config = dict(
    num_hidden_layers=10,
    hidden_size=128,
    num_attention_heads=4,
    num_key_value_heads=4,
    head_dim=32,
    intermediate_size=640,
    vocab_size=8192,
    hidden_act='gelu',
    norm='layernorm',
    norm_place='pre',
    norm_eps=1e-05,
    positions='rope',
    rope_theta=1340.0,
    rope_fraction=0.5,
    qk_norm=False,
    attn_scale=0.177,
    bias='all',
    tie_word_embeddings=False,
    parallel_block=True,
    init='uniform',
    init_std_qkv=0.0442,
    init_std_o=0.0,
    init_std_up=0.0442,
    init_std_down=0.0,
    optimizer='muon_variant',
    learning_rate=0.00589,
    lr_mult_o=4.0,
    lr_mult_up=0.801,
    lr_mult_down=1.5,
    beta1=0.93,
    lr_head=0.00613,
    max_grad_norm=0.5,
    warmup_steps=200,
    schedule='cos',
    final_lr_fraction=0.1,
    batch_tokens=8192,
    max_seq_len=256,
    doc_mask=True,
    train_tokens=82250000,
    max_steps=10041,
    dataset='wikipedia_en',
)
Each number is 128 + 24 x the weight over its row's rms, rounded and kept within 0 to 255. Layers, rows and columns count from 0. Numbers have three digits each. The size before them is the row's rms in percent of the matrix's.

# layer 3 MLP up, 640x128, rms 0.139, rows 200-282, columns 64-95
103:148107115123105121139135131126157145116116151135122155121131122111114122103132098133113112124133
088:135161104116088103139157122137111148107137144117152142157156094090152132113146082138155123127151
098:159119139110125150155148163099119143140142086165113139134156087121129115090092098148133141162116
110:145127118126147107138108165136122140168103131125173127132131115125168152158111145175137128145107
094:112169091162138122140129105145113164100135160119136119098104133136133138083157152129160128104161
102:164129131152207102146126143135114170164112108180148148121149119118118104116110128130130120053129
105:129111113103119129132104180113104114106138132135130134124122147174098161111099092097148160153105
117:106083142108130152100097123115124107144078090093136133139165137128128130163101120135155128111141
109:118106133116111133140151156151087102093060141147097118144082140158188124106104131115125153154152
099:158129132094114142151181141139128140195157139124167132142102099148134097128106107089131085140118
099:114121131133132095155139132113121152118168082114093132131127121118148145110114083129106154154096
101:161127087118138112124059181113138130152128122153116114144119113140123178158150106084079112125153
099:139141109118136137090125128063107127128140124126123140115133141105153142111122130148104138177108
105:123153114118122155144100090148110067122134114133114092065180123145085141144135159105135125103123
097:129117112161168078095118124142103128158124141107160107100110109118092171136140148145133153124093
100:164182098117126144131135109121101151153130114108165128167121157149142129099114114143136151165157
084:129151133108135159149083085138090110127150113122119144105119068110123134113137146127164193151203
094:169144152141118158083084120153124129113119154108113106115145099101108149082162108117148132152136
097:104105094139117132100130144140114142164121137123159091116111144114131135117093093148134125088084
105:143112163184117163134121128110143123137154120105119105136136127086133137064139093139131140127090
101:126149110141149138099132157117106135110138106118122151080131119125157117129118093104118143145111
100:165131117130127142139141194162132124157112129134154172133181140171141154148120112115124176083139
096:152133097099130147095119119129127127100155133174095156113129111112118106128135121145126109120121
111:157075112130089063111122146126105116130073099136117163135133110180090141154106073135096119119110
106:144105137129106142113147112153111146170101130145135136129163127175123163092161103098119106110126
094:129060085153124124150141111090177149124143140095125106115109136122137140145126112113115123148101
089:104078150094153171128128124130136147099129131133120124143103127151119130166112206112116140142087
102:160117116107102148119158150138096121151138120122134103156175128114124153146144064184097136087135
113:129129064117138134134123112153120121118105094114143101142148110165166115130119137130151113111100
108:125073115119100128103115119107136150122098125089159111111140130163154161160106101133107127127149
102:160138124121092142144137174078129101109109107114094126147170149147146133133134084154162104093103
098:111100108109109118095136145120134119101161108154114119121101116148110155174097145122105118098200
100:154146128155156100187122125136158165163103127157142131104151111147122108137138143155130108109135
109:139111109151165151144114169146096124113127072114126097121136145146138109124126110114124124103138
091:094091109094118135134104128170095137090156129092167139104182118179095117128150135114121095133148
104:096108123133162163116114116150084114121172096137121092086167120122106194153123170130097126112112
097:122130111096150123065113139191130122108081156159113112117121095131121141122140135116137128190123
088:126099121144079118077137135120155104098118166124083109081156117102103129119100157125109147127125
088:081160113134148162116136158150133115158149127129137133132112109199150139111098128147149124103153
100:152132150114113150145094104082091107110119158195101153130140158092114150186114118112161133119171
107:164122126099120152114121103106154116108113121107144144139165130159120168172113083083167139124155
099:173111127113161124123139173157091132132119123151137093143147136156124142129113110147105144095087
104:155133117160114164147110142131116089119128118183080091115151139131112161120099083146142137112190
106:104134090134177123167106155113126123120123147125147130148165133088136129117147156099175095119084
096:160097085113144110099165127113122168095117140136182175127083096081103110111115091121085135150131
093:117124125097157140114090145102186091147132163163120109131095095115135129129144123124133101107145
097:109115137137168094175151156083134160085147142102105115105109096123100155160143110103123161149125
101:115128130142150150095152117099092134130150196124132077134190127105114130120131139102108091140126
102:135086132154182081100184117152136175150147124134118136130129107140116136095100137112109142078128
091:095155066110149119154122102169133107132107132129097153134140142135139061104164148150108153124118
097:165094122137132145122144146143123131123098158159086131065140106155114135152153104098128184099126
112:115150101113145134162143152123120121156109134126083110131124145185135144130084102118151168108098
110:112111139126148079103115099072121132116100137148159106116125152156124118140125103132145121109146
098:145118130133135121122181121107168111145134129139126143186104172111146113141176145103163166140122
105:143143131124103171080111139141135157127132138155138116131145126111105092118128104107140140151070
092:150147145058154144150153134124145132128159143107150158147143125126133115122157145146112138130121
104:084105103087194162095123114108096144082146134126116132161156078124102115150158084128086139106107
096:159138120150105175146176121115147132074107152146107131121151117151137121139091132114116124160135
115:149140139121149168142138102123133106122142118143176103099166139091131115114107076163135127108083
094:124163150111125141134164136139133129102139076126158148110152122156145111147073114098147171148105
104:110120101111083109105159117127119107180128144063103134114062089171134102147127125106087135118138
097:108134142144150132117138145115116142104118142149116168106152105107161111160126104179100095113178
106:122136093143097159123090156148118127121117124136138126113141140107121152141131115125117129133120
105:095136115132145135142149123154088075121121138156109120117150129138131124112098134134132150143122
093:134116119167121158115117120121166093113152145121106175086096123133169136107131094113109086118131
098:155122117104157125171112168150129170097079134127121128168138170141070142122107103151139152119178
100:144112158123115166094118149110109143125145077127137108108150055147130143110120119094142131149145
100:154199175130138145132092122132138115142174142089153127145111127101135136100117125142117113167109
093:132116142154136116157168125154119134177181164142169122152166130121122131145152148131115121147099
104:111160160172127098104114144149120082118139113160127110126180136127131107127107115115099141153149
091:134143114165125102070132151174132121130129110135113110138139092128113143118117147130131118135145
095:168167154110141107160152159173092139114130074131123154126148170113085113128167127087095131136099
095:094113109138146187103124188176131108081088139147150172111113121174166174139135122111132105139144
106:110113136088117087136126187111072127121138139092100145144129142147108131115116086123111141125143
099:120111109074119154125145137157102151212110151164153165136108127157098132135101166138149143115145
117:088097142102122117097103113091139104138114147166164152140136150133169154133086126090141145132061
100:111067128151123140165106113086122141108146106123146157136149134112136126117110128115174086103123
090:066186160163103136113136156133103121141117129112148126103087160173097110116146123127153111156150
096:140133151157160140113132108154145109130094118115141127136136128181121117104120108145117144136097
105:089133110138117124142096151132126135140086130102160115132156118128113159125142144155119112135097
099:114145112142109123127127182141130132152104067101135148137126081152133166118094122103094149096146
105:135153164112150137129115129132119108167153116085155103106140122165138113148144124082102156102118
091:114128120115123091125104139115118149154083098076153134145172155130110163090180113123123090163152